{"num_hidden_layers": 21, "num_attention_heads": 6, "positions": "rope", "qk_norm": true, "tie_word_embeddings": false, "init_std_qkv": 0.0167, "final_lr_fraction": 0.0, "batch_tokens": 131072, "max_seq_len": 1024, "max_steps": 4777}
Each number is 50 + 10 x the weight over its row's rms, rounded and kept within 0 to 99. Layers, rows and columns count from 0. The size before them is the row's rms in percent of the matrix's.

# v: layer 3 attention value, 384x384, rms 0.128, rows 163-191, columns 144-191
# o: layer 3 attention output (transposed), 384x384, rms 0.12, rows 163-191, columns 144-191
# q: layer 3 attention query, 384x384, rms 0.131, rows 192-231, columns 144-191
# k: layer 3 attention key, 384x384, rms 0.125, rows 192-231, columns 144-191
v163 103:71 40 54 61 55 59 53 45 59 44 49 42 46 36 43 44 30 47 51 42 58 60 73 55 35 52 47 46 57 52 55 33 47 47 58 61 36 34 36 41 59 76 56 64 46 43 35 35
o163 097:46 58 46 53 64 65 49 46 47 54 33 48 44 64 49 50 48 61 67 61 53 41 54 43 48 46 54 57 50 36 50 47 54 42 59 61 67 44 46 51 39 51 41 71 44 51 50 60
v164 104:47 45 52 56 50 51 43 66 46 42 49 39 50 39 49 39 61 47 38 58 46 56 57 62 53 57 59 54 53 52 75 40 54 46 52 51 54 44 64 60 52 62 61 20 34 41 62 47
o164 099:33 44 49 33 47 56 53 51 52 37 46 53 39 29 54 57 67 56 55 50 57 50 53 57 61 47 43 53 70 51 34 74 41 59 46 51 60 53 55 40 52 30 64 63 46 36 74 59
v165 106:57 41 50 43 62 55 40 41 43 22 55 75 49 69 33 52 57 40 46 24 61 52 52 48 52 49 53 40 39 53 50 32 51 65 43 42 53 57 18 57 57 59 45 53 46 41 58 36
o165 104:49 45 53 53 35 49 53 63 33 53 42 47 56 61 37 45 50 51 47 48 41 56 54 57 61 62 65 58 62 63 41 51 45 33 64 38 46 48 63 60 29 36 43 59 50 35 46 33
v166 108:54 61 42 47 67 59 50 42 58 49 43 19 44 33 41 45 48 48 48 32 53 61 47 72 45 46 43 65 56 65 53 40 41 43 71 59 71 59 63 41 61 43 55 58 43 57 35 65
o166 106:43 56 55 60 72 53 36 37 63 31 63 48 44 38 36 60 31 60 52 56 64 60 63 19 39 60 58 55 38 56 52 53 55 74 65 49 53 42 53 33 43 56 59 57 52 46 37 57
v167 099:61 47 64 38 53 45 61 57 58 58 63 43 54 34 53 41 48 30 54 25 38 56 58 32 37 34 54 37 40 52 41 43 64 43 39 66 48 37 63 38 54 45 52 49 41 27 51 43
o167 096:54 58 52 47 49 61 55 43 66 53 65 35 38 46 44 44 41 23 55 59 57 51 39 47 54 49 51 52 52 58 55 38 60 41 37 44 59 68 51 47 44 45 57 47 48 51 71 64
v168 110:45 47 43 40 57 46 37 55 53 69 42 73 66 45 31 39 50 23 48 61 38 55 52 37 54 61 50 52 49 48 62 44 36 49 42 40 64 60 34 57 45 62 40 40 53 57 38 62
o168 108:37 53 39 41 42 42 49 50 45 49 45 57 49 51 59 47 52 36 31 31 46 31 54 44 40 50 55 50 52 52 55 20 60 51 48 52 64 50 49 61 61 58 65 49 50 60 57 65
v169 104:49 63 59 38 48 38 52 47 45 61 40 47 56 64 60 62 46 49 58 63 41 64 17 52 48 42 52 44 53 49 61 53 41 61 45 55 48 81 32 78 64 49 41 56 44 46 53 47
o169 097:43 45 59 54 49 44 28 59 53 64 52 44 54 58 32 61 60 52 49 48 48 55 48 41 67 59 51 55 47 56 41 33 65 57 59 46 54 41 54 43 50 47 39 61 56 43 48 41
v170 102:35 24 55 52 39 62 63 52 56 41 55 52 47 36 44 27 47 60 69 50 47 51 32 45 44 54 52 51 51 75 72 43 60 46 50 55 33 50 61 48 45 58 35 43 54 49 53 54
o170 099:39 49 58 54 49 79 57 55 55 54 57 56 51 61 64 44 46 51 48 58 31 53 36 46 57 39 48 51 55 44 45 51 39 42 47 47 59 56 45 48 51 49 42 61 46 56 57 42
v171 109:30 33 55 45 43 60 56 57 66 48 50 31 39 78 47 51 57 63 48 63 43 64 62 58 60 33 70 48 56 53 44 48 51 57 54 35 49 40 47 54 55 54 72 47 65 36 44 53
o171 103:62 26 60 63 59 53 50 61 38 48 49 23 54 53 40 73 57 60 46 56 58 58 52 32 48 56 54 75 56 62 71 52 38 57 45 57 60 57 55 57 49 27 49 61 52 45 45 62
v172 106:62 52 69 54 43 53 55 56 58 32 46 48 43 55 57 54 58 34 54 47 61 56 55 34 59 61 39 63 24 48 53 55 44 38 78 45 47 68 49 69 48 56 35 51 53 51 54 34
o172 105:31 45 56 42 48 53 66 58 58 64 44 56 65 31 43 42 52 55 44 54 59 46 64 47 59 58 68 36 41 48 45 47 55 37 54 51 48 64 57 49 38 61 50 40 45 62 62 44
v173 100:51 40 45 72 57 43 70 56 44 40 39 31 52 43 38 55 46 49 52 41 44 51 58 48 35 47 47 64 48 49 52 58 41 40 55 54 48 65 65 54 47 39 49 53 64 46 47 46
o173 101:62 48 43 60 37 50 50 40 53 49 55 41 62 44 41 27 58 52 35 38 54 52 49 61 37 43 60 40 54 54 54 58 31 49 38 44 45 55 49 55 46 62 62 42 48 57 40 40
v174 107:24 44 55 51 54 40 65 40 40 57 40 60 51 80 40 56 49 42 46 54 43 42 56 43 57 49 54 58 53 52 62 54 47 56 50 50 56 25 50 52 65 52 54 49 53 47 53 63
o174 099:39 48 53 35 50 46 60 59 64 40 42 47 54 79 57 63 32 42 32 33 56 50 40 44 56 56 44 58 55 41 37 63 41 48 46 46 42 40 29 54 67 58 42 40 60 33 52 47
v175 105:47 58 61 64 51 48 68 47 56 46 57 59 66 38 41 70 44 48 52 60 52 29 54 48 56 47 49 64 51 55 57 32 43 49 67 46 55 48 36 63 68 45 60 52 49 41 45 46
o175 099:48 57 35 61 61 54 55 48 54 52 49 51 67 42 53 60 47 59 50 60 46 49 49 36 40 57 47 71 59 39 64 67 45 43 70 54 58 67 55 58 49 53 51 62 34 66 43 43
v176 102:48 64 40 41 52 61 55 61 57 62 49 48 64 50 63 59 26 45 61 56 64 29 58 59 70 54 55 56 59 52 49 60 56 63 54 61 52 43 57 50 57 51 61 44 54 53 56 49
o176 099:55 46 38 51 38 59 49 38 43 52 61 61 45 37 74 51 68 54 51 32 37 55 50 61 49 58 39 45 63 43 49 67 59 54 69 54 48 42 40 58 52 66 57 43 36 58 50 56
v177 104:50 61 54 27 40 65 68 57 55 57 60 46 61 38 64 61 49 26 35 53 47 48 58 61 64 53 44 53 54 67 48 49 35 57 73 57 49 65 52 62 58 50 53 35 54 68 48 51
o177 097:40 58 53 40 49 53 67 54 35 44 43 48 65 32 52 62 72 49 25 42 44 62 60 56 47 36 40 60 58 65 59 50 38 65 59 60 47 54 41 68 30 34 66 40 54 59 34 53
v178 108:41 58 37 44 52 45 49 48 58 59 60 48 78 58 50 72 42 42 38 88 69 51 43 54 48 52 50 61 40 56 47 54 50 38 41 60 67 46 43 65 40 44 62 41 68 35 51 39
o178 099:53 38 80 46 31 40 29 63 38 58 68 43 62 46 45 70 54 56 40 50 55 46 50 52 56 38 44 48 39 53 63 48 47 57 46 68 46 43 61 40 51 37 53 58 53 47 39 59
v179 101:67 42 43 54 31 54 27 17 32 48 42 39 49 48 44 55 46 65 56 53 60 51 63 53 60 54 47 42 44 61 43 67 39 53 54 53 48 47 43 48 66 28 63 53 49 52 53 68
o179 106:44 47 43 49 55 36 58 32 56 29 57 39 52 48 44 60 69 40 59 51 58 55 48 62 43 50 57 37 52 53 42 52 46 62 54 55 63 75 53 42 48 70 45 63 47 48 53 45
v180 100:48 65 60 52 45 49 48 47 74 61 49 71 58 33 64 44 61 67 62 60 31 54 37 56 42 40 55 49 49 33 51 57 39 49 36 70 47 46 52 56 57 58 54 41 45 46 71 57
o180 096:62 46 55 53 53 47 61 61 61 44 63 55 34 53 54 51 60 72 33 20 44 46 44 71 72 35 55 63 56 21 61 52 55 48 41 40 40 45 50 43 64 39 38 49 38 75 58 52
v181 105:49 50 47 39 45 60 38 48 30 52 38 47 49 57 28 53 49 44 66 59 54 37 41 62 58 58 43 47 50 50 40 49 74 68 47 50 45 75 41 58 46 43 35 44 40 33 54 32
o181 093:56 50 28 61 56 55 43 57 45 40 42 51 52 44 41 60 69 50 24 55 40 55 39 59 43 42 36 49 40 55 66 41 61 57 41 33 25 49 47 46 33 48 41 39 41 48 45 35
v182 112:72 59 50 44 56 47 57 22 68 46 27 52 33 50 63 54 67 43 63 41 74 62 47 48 50 51 66 48 31 61 53 47 37 52 71 60 61 53 42 63 56 47 48 57 49 64 57 46
o182 101:48 55 73 52 23 60 61 53 41 48 64 32 46 43 40 48 51 40 72 46 59 62 39 41 48 41 56 46 38 44 54 42 51 41 71 51 50 58 52 48 48 69 54 36 44 33 42 38
v183 105:54 54 59 53 59 53 57 44 64 48 53 51 49 37 53 59 60 36 62 38 65 40 55 50 54 45 40 60 51 53 48 49 44 64 44 54 33 56 41 57 75 45 48 36 61 63 79 59
o183 099:49 52 57 54 65 54 54 58 61 25 47 42 59 43 49 43 73 39 40 47 45 66 54 52 54 58 40 54 47 29 61 45 52 53 68 57 38 48 41 65 53 45 44 29 52 46 57 40
v184 102:58 63 50 50 35 49 52 46 53 57 63 53 39 43 59 40 70 58 36 41 43 66 54 49 53 63 44 47 54 48 47 57 28 64 44 39 50 45 44 51 50 49 59 32 41 60 46 43
o184 100:45 42 64 38 63 37 42 53 44 37 38 39 46 69 32 49 33 46 44 46 56 42 70 47 55 58 53 44 59 54 55 48 68 52 34 48 50 55 41 33 70 55 50 32 65 57 65 38
v185 107:62 64 50 54 53 64 27 39 36 45 58 54 44 55 66 60 60 54 48 45 59 56 49 43 68 48 56 43 58 27 45 47 46 67 49 66 47 50 49 64 56 43 67 36 45 55 45 56
o185 102:49 55 49 57 37 45 47 60 57 40 57 58 35 40 63 66 64 49 52 48 63 47 59 32 66 55 61 45 62 26 57 54 53 32 45 55 44 43 60 40 60 63 56 51 38 53 44 36
v186 109:49 59 41 50 40 66 60 49 40 60 55 53 48 47 42 64 60 39 39 59 47 41 43 19 60 50 46 50 31 45 50 60 49 47 57 46 71 62 46 46 59 38 57 54 53 48 60 53
o186 101:32 51 55 36 38 53 48 57 42 63 51 42 70 39 53 40 47 64 63 56 32 59 70 31 51 45 49 54 54 59 37 46 51 36 57 55 39 38 49 45 50 45 63 55 29 33 46 54
v187 106:41 41 44 52 36 49 67 50 40 50 52 52 42 54 58 52 56 53 37 46 47 48 42 45 41 38 55 54 64 50 53 35 47 61 52 50 44 44 57 58 50 47 46 38 45 54 56 42
o187 097:73 50 29 41 49 50 49 69 43 37 42 38 57 39 52 50 49 65 48 31 52 50 46 59 54 59 47 73 57 40 43 36 68 48 53 31 58 48 37 36 37 42 43 33 36 67 54 39
v188 103:68 47 47 40 30 63 62 43 45 63 60 43 49 40 41 41 56 54 50 36 43 59 41 41 53 54 53 39 24 47 34 23 43 56 48 49 74 67 48 41 47 62 44 55 49 64 75 43
o188 095:54 70 49 49 41 22 45 59 48 51 49 51 55 50 43 41 51 48 51 30 57 38 57 43 69 52 69 46 45 56 37 48 66 61 30 51 34 59 63 67 38 50 51 44 46 44 63 69
v189 100:54 68 65 63 48 25 49 54 50 50 39 54 36 56 68 61 53 41 46 40 41 59 59 80 33 71 45 55 32 46 53 57 54 50 41 43 52 54 68 45 56 38 37 46 48 42 55 49
o189 101:44 65 42 50 45 35 57 47 44 49 51 50 40 39 51 67 53 63 44 50 35 40 35 59 50 57 56 38 64 59 53 61 51 54 63 49 68 42 46 60 46 51 35 42 60 44 61 58
v190 108:36 50 57 54 46 67 43 61 62 38 41 67 59 43 59 59 57 62 54 54 54 60 49 67 61 58 40 45 46 48 34 63 44 52 45 65 43 41 41 64 49 33 57 42 47 70 51 42
o190 101:46 34 47 59 58 47 46 58 48 45 47 30 38 39 63 55 52 52 22 71 40 60 63 75 31 54 55 39 53 55 71 63 54 50 38 46 61 57 48 50 46 56 56 46 57 58 41 28
v191 104:48 60 51 72 38 55 49 39 59 39 64 52 38 53 27 42 53 47 63 71 58 45 57 64 46 45 59 66 54 73 49 28 50 62 51 49 57 43 45 62 64 41 43 51 61 60 38 49
o191 100:67 49 56 59 60 62 65 79 42 51 42 40 68 49 50 35 39 36 56 64 61 49 62 54 67 41 59 51 43 45 44 58 43 62 31 50 29 38 33 65 67 49 64 61 46 55 53 33
q192 103:46 60 30 60 42 53 43 47 52 39 63 44 44 63 61 60 65 47 51 64 50 60 47 30 53 56 53 49 47 50 55 57 58 40 52 35 47 40 47 60 51 46 45 57 53 49 50 51
k192 113:57 65 48 58 48 52 51 54 58 46 29 52 60 51 45 46 33 58 50 41 27 41 68 57 49 60 53 51 51 61 80 58 50 46 55 49 56 47 63 46 44 51 53 50 60 28 57 65
q193 079:40 44 66 64 65 60 57 51 31 46 42 32 43 49 48 67 54 56 51 51 64 68 45 60 54 37 53 40 77 52 52 44 38 36 60 57 52 53 38 61 38 36 59 39 67 36 36 47
k193 094:63 49 39 55 58 63 63 54 55 45 44 36 59 52 38 43 41 65 51 44 39 48 41 57 50 61 53 43 50 53 55 53 59 74 67 43 57 51 62 43 42 52 59 37 38 36 59 60
q194 098:52 55 49 39 48 58 53 40 59 49 53 51 33 35 66 51 57 37 74 41 53 53 51 52 41 47 50 57 35 47 28 47 30 48 56 59 49 60 52 47 59 78 53 51 64 58 66 67
k194 106:41 62 68 62 49 27 38 43 32 40 64 33 43 50 53 47 34 47 47 45 36 67 35 43 48 55 42 49 35 45 47 54 43 58 51 54 56 44 56 45 52 42 67 50 41 61 42 50
q195 082:39 23 50 45 52 48 41 45 44 45 46 47 51 29 65 40 64 47 41 48 52 54 50 46 62 59 35 50 26 49 42 45 44 37 48 44 45 38 47 53 56 53 55 39 41 50 45 43
k195 096:56 54 58 67 46 50 68 49 51 46 74 48 40 70 42 69 52 35 60 55 42 63 36 36 43 64 47 59 63 44 39 50 43 57 35 40 47 50 48 49 49 41 49 67 56 74 39 50
q196 085:53 42 54 50 55 67 58 50 39 52 24 45 65 41 35 55 48 37 49 43 40 34 37 39 41 58 53 38 38 47 72 59 41 48 45 46 61 42 42 52 46 42 37 72 47 39 43 45
k196 084:72 42 46 65 61 73 36 44 61 56 45 51 62 35 38 44 50 56 62 44 48 50 48 41 38 59 45 41 42 52 65 51 66 60 65 40 64 47 59 53 53 47 53 64 65 34 50 45
q197 085:55 39 52 41 54 54 60 40 50 55 47 60 49 43 31 54 50 58 53 51 44 49 50 67 52 43 57 52 59 59 66 62 36 62 47 65 48 54 40 34 51 53 48 73 50 30 44 55
k197 089:56 57 75 76 51 47 43 43 42 39 46 55 65 36 46 42 62 57 55 53 45 47 42 46 65 48 51 37 49 53 46 56 41 49 65 38 49 56 48 58 51 61 33 51 53 51 46 47
q198 085:57 38 29 59 40 39 43 34 50 54 51 46 42 51 32 60 57 58 54 66 56 53 50 58 47 56 55 56 61 52 51 52 50 55 46 58 21 44 30 24 47 62 39 56 56 47 43 39
k198 091:40 36 53 44 57 45 59 36 37 53 48 55 44 51 43 68 51 47 56 54 61 36 56 52 59 42 40 55 50 56 55 46 62 29 43 56 40 35 44 44 53 39 49 63 50 58 44 50
q199 084:43 49 50 46 67 50 54 40 50 48 65 61 52 51 55 35 59 48 58 45 41 41 34 49 42 39 54 52 43 43 40 46 34 57 45 58 46 43 52 61 54 46 37 47 50 49 52 52
k199 099:45 58 58 33 67 64 52 50 56 35 53 61 79 46 57 29 57 56 58 63 38 54 63 52 50 66 42 57 63 22 68 39 40 55 65 68 63 55 32 49 38 61 45 60 54 40 42 57
q200 096:45 57 58 55 41 53 50 52 43 56 50 38 63 54 54 30 49 55 48 72 74 58 63 44 52 49 58 47 45 60 62 53 39 69 54 43 43 44 61 41 48 48 48 56 52 40 54 34
k200 091:44 43 64 50 46 58 56 35 48 52 42 52 56 35 53 69 42 40 67 53 47 54 39 43 36 55 42 45 48 70 51 43 39 77 56 44 43 38 54 52 50 48 55 65 56 59 40 50
q201 087:27 48 37 47 53 47 57 24 51 40 55 41 65 53 44 49 44 39 35 51 61 52 69 78 43 48 47 54 36 47 54 39 73 62 50 54 45 68 62 33 47 46 59 56 58 56 53 41
k201 089:56 43 48 48 48 42 48 53 57 56 54 48 48 51 51 28 46 37 55 56 55 47 42 59 47 45 53 54 45 44 60 49 54 48 45 52 45 56 62 59 49 29 41 56 40 41 49 56
q202 105:54 50 35 41 50 51 49 55 30 39 49 51 47 47 49 53 66 49 45 47 60 42 59 33 44 45 33 57 44 50 42 55 38 53 41 47 64 48 52 61 49 53 47 45 42 53 43 39
k202 107:46 41 34 55 51 43 64 46 42 43 50 54 48 49 33 61 49 70 54 49 54 52 48 44 57 33 28 39 36 63 45 57 48 46 41 48 35 48 66 40 46 65 63 54 48 57 52 50
q203 096:54 57 61 51 44 38 52 44 43 54 41 52 37 49 24 51 44 51 43 56 42 49 63 38 42 75 57 57 52 67 40 51 41 46 55 57 64 42 58 62 44 51 46 55 64 39 65 48
k203 094:54 51 53 51 53 39 48 34 24 65 45 50 56 52 64 57 50 64 45 58 64 39 74 54 39 68 56 47 33 70 49 34 55 61 49 44 53 34 61 34 56 56 74 41 60 45 51 44
q204 105:49 38 40 35 49 59 43 43 41 43 44 39 54 42 42 56 56 68 51 61 55 53 64 41 61 62 39 33 52 50 33 52 55 63 60 49 54 51 64 50 59 43 37 54 51 44 55 28
k204 102:50 39 64 52 50 54 54 46 59 44 52 48 49 53 19 55 70 51 39 69 46 59 63 43 45 49 48 33 52 54 37 37 51 65 51 40 53 68 66 62 43 31 33 43 55 63 39 50
q205 101:48 67 53 46 49 39 59 51 40 38 67 14 60 39 51 44 56 51 50 24 57 63 52 51 62 48 37 48 49 63 47 45 51 49 41 56 63 55 29 44 51 47 46 75 36 52 51 48
k205 097:41 49 66 44 47 59 59 39 34 53 54 51 60 52 31 48 60 56 42 55 58 50 49 36 54 56 46 48 45 74 56 62 45 18 54 51 51 70 44 50 65 51 30 59 58 58 52 48
q206 100:53 44 46 43 37 54 57 70 53 54 59 71 52 46 58 22 46 59 43 64 52 67 42 39 44 58 42 48 49 51 26 49 53 58 48 44 47 33 49 65 55 53 51 49 72 61 49 43
k206 096:36 57 52 65 28 33 64 51 62 57 62 71 40 59 58 52 54 54 52 71 59 54 57 49 46 49 54 54 55 37 54 44 41 59 47 44 53 51 53 47 59 55 42 64 50 30 65 43
q207 103:53 43 48 35 63 51 39 51 49 46 43 52 41 50 58 44 32 44 40 51 63 40 49 54 54 52 65 51 40 53 51 42 42 26 46 49 43 60 24 77 39 58 30 48 48 45 61 57
k207 100:45 49 45 38 55 45 42 49 50 58 55 59 44 39 61 53 41 82 56 55 52 36 54 58 54 46 59 39 61 47 41 45 67 49 62 52 49 52 42 70 46 62 49 59 54 25 41 58
q208 090:55 36 47 41 55 40 64 51 54 54 48 49 60 49 51 48 53 34 46 51 54 44 43 60 43 47 48 57 50 50 44 36 45 78 42 58 43 66 61 34 43 78 36 71 31 43 55 53
k208 088:45 63 50 60 54 60 61 33 59 48 39 40 43 44 59 39 41 50 62 44 81 52 56 33 42 49 46 43 40 55 39 56 59 37 51 59 42 45 58 49 54 54 52 52 52 26 55 39
q209 086:51 55 44 63 53 39 42 47 43 61 42 58 62 46 43 53 56 43 59 55 46 56 35 46 62 54 50 39 44 58 57 77 39 47 35 36 47 61 47 43 39 37 49 54 38 40 42 47
k209 095:73 68 44 48 27 39 48 54 53 51 37 49 35 48 61 41 47 59 58 61 53 36 41 40 67 51 77 52 59 48 47 53 57 53 65 46 48 29 55 49 49 42 46 33 45 32 58 58
q210 081:54 68 43 70 48 50 43 39 53 51 44 46 50 58 62 47 43 58 54 63 61 64 37 42 54 50 47 45 54 50 30 52 31 57 50 52 45 61 45 48 36 20 57 53 62 56 57 53
k210 093:61 63 40 65 42 75 46 34 41 44 39 51 56 48 39 59 66 42 43 54 57 51 50 56 61 59 50 61 52 51 58 44 64 37 67 39 49 53 60 54 69 34 51 52 58 40 45 45
q211 089:50 44 60 42 58 45 35 60 40 53 45 50 49 36 60 50 38 51 64 48 63 58 56 48 42 49 45 38 57 52 59 43 48 35 49 47 40 58 46 34 48 38 57 44 44 45 60 66
k211 092:66 55 62 51 29 71 57 72 60 48 62 54 62 32 56 20 39 45 52 35 49 49 58 47 44 54 57 45 48 53 58 57 46 53 46 39 55 50 49 44 65 53 45 46 35 50 54 41
q212 081:50 62 37 36 34 39 58 43 48 26 49 53 49 51 56 53 38 58 53 45 49 50 63 49 69 44 55 51 53 58 36 45 45 40 39 56 45 43 38 40 41 61 58 57 60 81 55 23
k212 096:23 51 48 38 36 34 52 27 61 49 48 52 41 58 51 65 47 43 58 41 53 39 49 43 56 56 51 45 70 64 27 53 56 43 45 58 52 42 56 37 47 61 69 61 40 51 50 50
q213 089:37 57 40 53 53 41 33 50 59 48 34 49 64 40 48 47 55 44 40 48 44 57 51 57 54 47 34 57 39 50 55 54 66 44 57 63 50 49 64 38 67 59 57 39 35 58 57 53
k213 095:31 50 41 62 46 25 46 57 48 52 60 37 49 60 35 51 46 49 50 57 51 54 49 44 47 54 46 69 43 28 43 51 52 64 37 53 40 78 47 54 78 46 41 48 35 52 30 55
q214 083:43 55 40 63 46 64 58 47 40 55 48 55 60 54 55 64 60 64 47 40 53 66 39 53 57 49 52 38 54 50 51 57 57 50 49 35 55 63 54 49 52 44 65 59 59 41 42 55
k214 097:59 33 46 56 35 50 47 40 55 49 57 52 59 46 46 50 50 48 44 46 45 54 53 53 47 35 47 42 67 43 64 56 67 58 55 41 55 53 39 53 39 49 57 38 47 26 55 52
q215 083:43 38 44 54 58 38 42 44 49 43 52 65 61 53 63 63 42 36 44 60 44 34 55 47 40 40 45 55 49 65 59 37 56 49 43 34 43 39 41 48 80 51 62 42 50 71 39 48
k215 096:46 39 64 54 60 36 64 53 59 51 69 55 75 62 50 40 46 47 33 40 54 49 45 38 40 51 42 61 49 50 56 64 54 45 44 51 60 60 50 62 67 41 56 58 47 48 54 41
q216 099:73 50 58 48 42 56 59 40 55 50 50 50 42 53 59 34 70 49 60 53 55 54 44 43 64 59 47 48 42 55 47 69 37 59 52 33 48 47 53 68 55 61 68 41 59 40 50 50
k216 102:61 39 55 49 52 46 58 41 39 55 41 75 26 58 49 63 52 42 45 43 36 50 54 49 53 37 61 55 42 49 40 27 51 59 71 40 63 52 56 50 50 41 51 45 52 48 51 48
q217 088:42 39 51 66 45 58 59 38 56 57 48 32 59 52 58 46 58 57 35 37 65 50 55 62 33 44 42 62 52 52 63 60 40 51 48 42 40 64 56 62 58 61 45 58 47 48 56 32
k217 121:57 30 47 48 50 69 59 56 46 37 47 54 71 48 39 44 60 57 54 37 59 50 42 64 41 57 57 48 54 54 42 50 53 53 58 62 64 52 47 45 69 63 34 58 51 49 49 35
q218 104:62 51 64 57 62 48 45 38 48 54 61 47 46 58 57 62 65 59 35 48 47 42 49 52 64 33 48 49 41 40 61 60 68 55 58 49 25 48 43 44 49 62 51 49 55 68 41 35
k218 094:60 39 34 55 53 52 66 53 43 55 47 64 50 50 46 59 45 36 29 40 67 43 68 47 42 30 37 49 59 58 35 48 62 50 70 42 40 67 55 59 53 40 34 36 50 55 31 47
q219 104:43 44 30 50 44 63 29 44 61 55 52 57 22 42 48 43 41 47 37 28 40 58 56 53 49 58 73 61 47 61 51 48 52 44 41 56 46 46 55 62 37 73 47 68 36 55 43 47
k219 100:32 54 51 65 27 60 60 42 31 33 59 38 56 60 54 59 36 53 55 53 52 40 43 44 52 58 63 52 76 37 62 48 50 46 60 39 48 38 54 52 65 58 45 52 30 53 48 45
q220 103:40 54 40 52 41 35 53 52 62 63 45 66 60 56 47 48 60 68 58 51 70 38 47 49 43 43 44 63 71 61 21 42 54 50 57 32 65 56 51 40 66 47 51 59 28 56 34 46
k220 097:42 49 66 56 43 43 45 61 43 49 55 41 61 51 41 40 57 53 28 36 37 39 50 50 33 46 29 68 53 38 50 52 43 36 38 34 66 53 67 33 54 34 51 60 59 50 61 45
q221 100:56 56 55 52 54 55 38 35 40 51 48 63 49 42 37 64 40 67 31 43 38 69 53 46 64 50 35 77 57 71 73 66 52 43 66 59 69 60 44 56 53 53 59 51 54 51 42 47
k221 097:55 39 52 46 46 60 48 60 44 39 32 35 48 59 50 45 64 42 63 34 60 53 39 72 50 56 70 70 54 63 49 67 50 49 52 46 60 47 40 47 41 50 54 36 65 37 55 46
q222 111:55 41 72 60 55 43 42 53 49 36 41 41 26 59 55 21 69 49 52 56 48 55 39 55 38 43 55 58 34 58 58 53 44 70 49 54 58 46 43 53 56 41 66 56 46 55 49 40
k222 101:62 39 68 51 58 43 50 60 61 57 37 56 38 60 48 43 48 48 44 52 41 53 38 37 29 42 56 49 47 63 33 55 55 59 52 27 67 48 52 46 53 51 49 40 54 56 64 52
q223 110:34 59 47 45 24 35 54 49 46 46 69 51 21 50 57 46 49 42 61 45 53 54 32 51 57 49 43 48 53 54 51 54 57 39 35 55 55 39 41 55 57 37 71 41 52 45 46 49
k223 097:45 41 53 50 39 37 55 44 39 49 47 59 53 52 53 65 45 61 51 50 41 57 55 48 62 52 36 51 49 50 60 43 45 41 47 56 57 44 43 55 35 54 55 48 64 33 64 56
q224 102:62 58 48 50 56 51 43 32 58 62 50 52 37 54 33 50 53 64 53 48 56 59 54 52 53 57 46 68 59 49 62 33 38 34 47 49 55 43 47 54 38 59 50 49 59 27 41 63
k224 089:41 60 55 50 36 46 55 44 43 35 41 37 38 74 58 40 54 52 39 59 59 61 47 56 57 56 45 38 57 51 42 56 46 64 41 41 65 40 58 62 36 37 38 59 56 47 46 62
q225 100:44 53 55 34 30 64 61 53 47 44 35 77 35 57 45 37 33 45 74 67 64 48 27 59 62 53 46 43 38 48 51 40 41 35 57 60 46 56 58 47 43 57 52 62 45 39 43 43
k225 095:38 68 48 30 51 53 46 56 28 54 43 57 35 51 49 64 29 47 57 38 48 53 69 44 42 55 42 53 55 48 45 39 43 49 63 40 62 57 61 51 56 31 40 41 68 60 45 66
q226 100:53 56 53 38 40 56 43 67 40 42 48 46 50 46 54 44 44 54 62 49 47 39 49 58 53 67 45 41 69 58 55 60 56 48 62 47 45 59 53 53 62 52 31 54 62 37 58 48
k226 093:52 57 65 60 46 47 54 51 56 59 50 49 45 49 54 48 46 63 62 53 50 50 55 52 40 58 36 32 64 41 57 45 44 42 41 46 57 54 60 58 45 41 47 54 49 50 65 61
q227 110:44 41 53 58 30 64 46 42 62 54 52 45 25 40 68 65 41 33 40 52 35 56 53 51 39 40 55 36 57 52 52 36 52 45 54 56 31 54 55 55 64 38 38 41 50 51 38 49
k227 094:28 46 64 50 50 60 53 59 61 56 51 28 59 43 47 57 49 44 53 58 71 51 50 52 50 65 34 48 49 38 46 36 55 55 57 40 36 55 62 48 58 60 52 35 50 63 49 39
q228 095:47 54 67 55 63 52 47 55 61 60 48 58 31 52 37 56 55 66 46 60 44 53 31 49 59 47 42 49 49 60 56 40 60 43 61 55 40 60 66 49 43 84 48 49 38 45 67 49
k228 095:60 50 50 53 51 50 44 52 62 51 45 53 23 45 38 52 44 45 43 39 46 51 58 48 35 60 33 70 52 53 48 47 36 56 48 46 52 51 53 51 36 52 52 50 54 55 57 50
q229 093:66 54 38 51 48 55 50 55 64 38 49 47 53 47 41 44 52 28 54 43 48 50 54 52 57 45 41 41 78 61 43 37 53 40 53 57 40 58 44 47 45 46 42 48 58 38 47 60
k229 088:65 51 42 53 40 59 56 50 43 35 65 62 57 50 47 43 55 36 64 52 50 51 48 47 55 45 52 50 52 49 72 53 45 56 42 48 46 63 44 59 39 47 79 47 30 64 50 57
q230 100:47 71 51 45 52 38 49 62 36 54 40 67 60 47 59 80 43 57 59 56 28 50 56 35 55 61 49 57 69 48 53 39 40 37 64 65 34 59 61 46 31 34 37 54 37 39 52 53
k230 099:67 43 64 52 58 56 43 63 55 54 46 60 64 64 59 53 46 57 79 49 46 62 59 51 53 51 65 45 52 43 45 35 61 53 44 52 37 41 57 33 32 43 48 56 40 64 60 37
q231 110:53 59 52 50 54 52 62 45 27 31 48 55 24 50 59 54 27 65 47 51 73 62 53 55 40 48 36 42 45 63 46 40 37 39 36 50 40 50 79 42 53 50 50 42 64 46 50 29
k231 099:38 61 40 51 44 50 52 45 52 60 53 49 36 56 53 46 29 62 53 41 47 33 38 23 59 68 54 36 61 56 54 60 27 57 44 37 43 39 59 80 62 36 49 52 59 47 49 56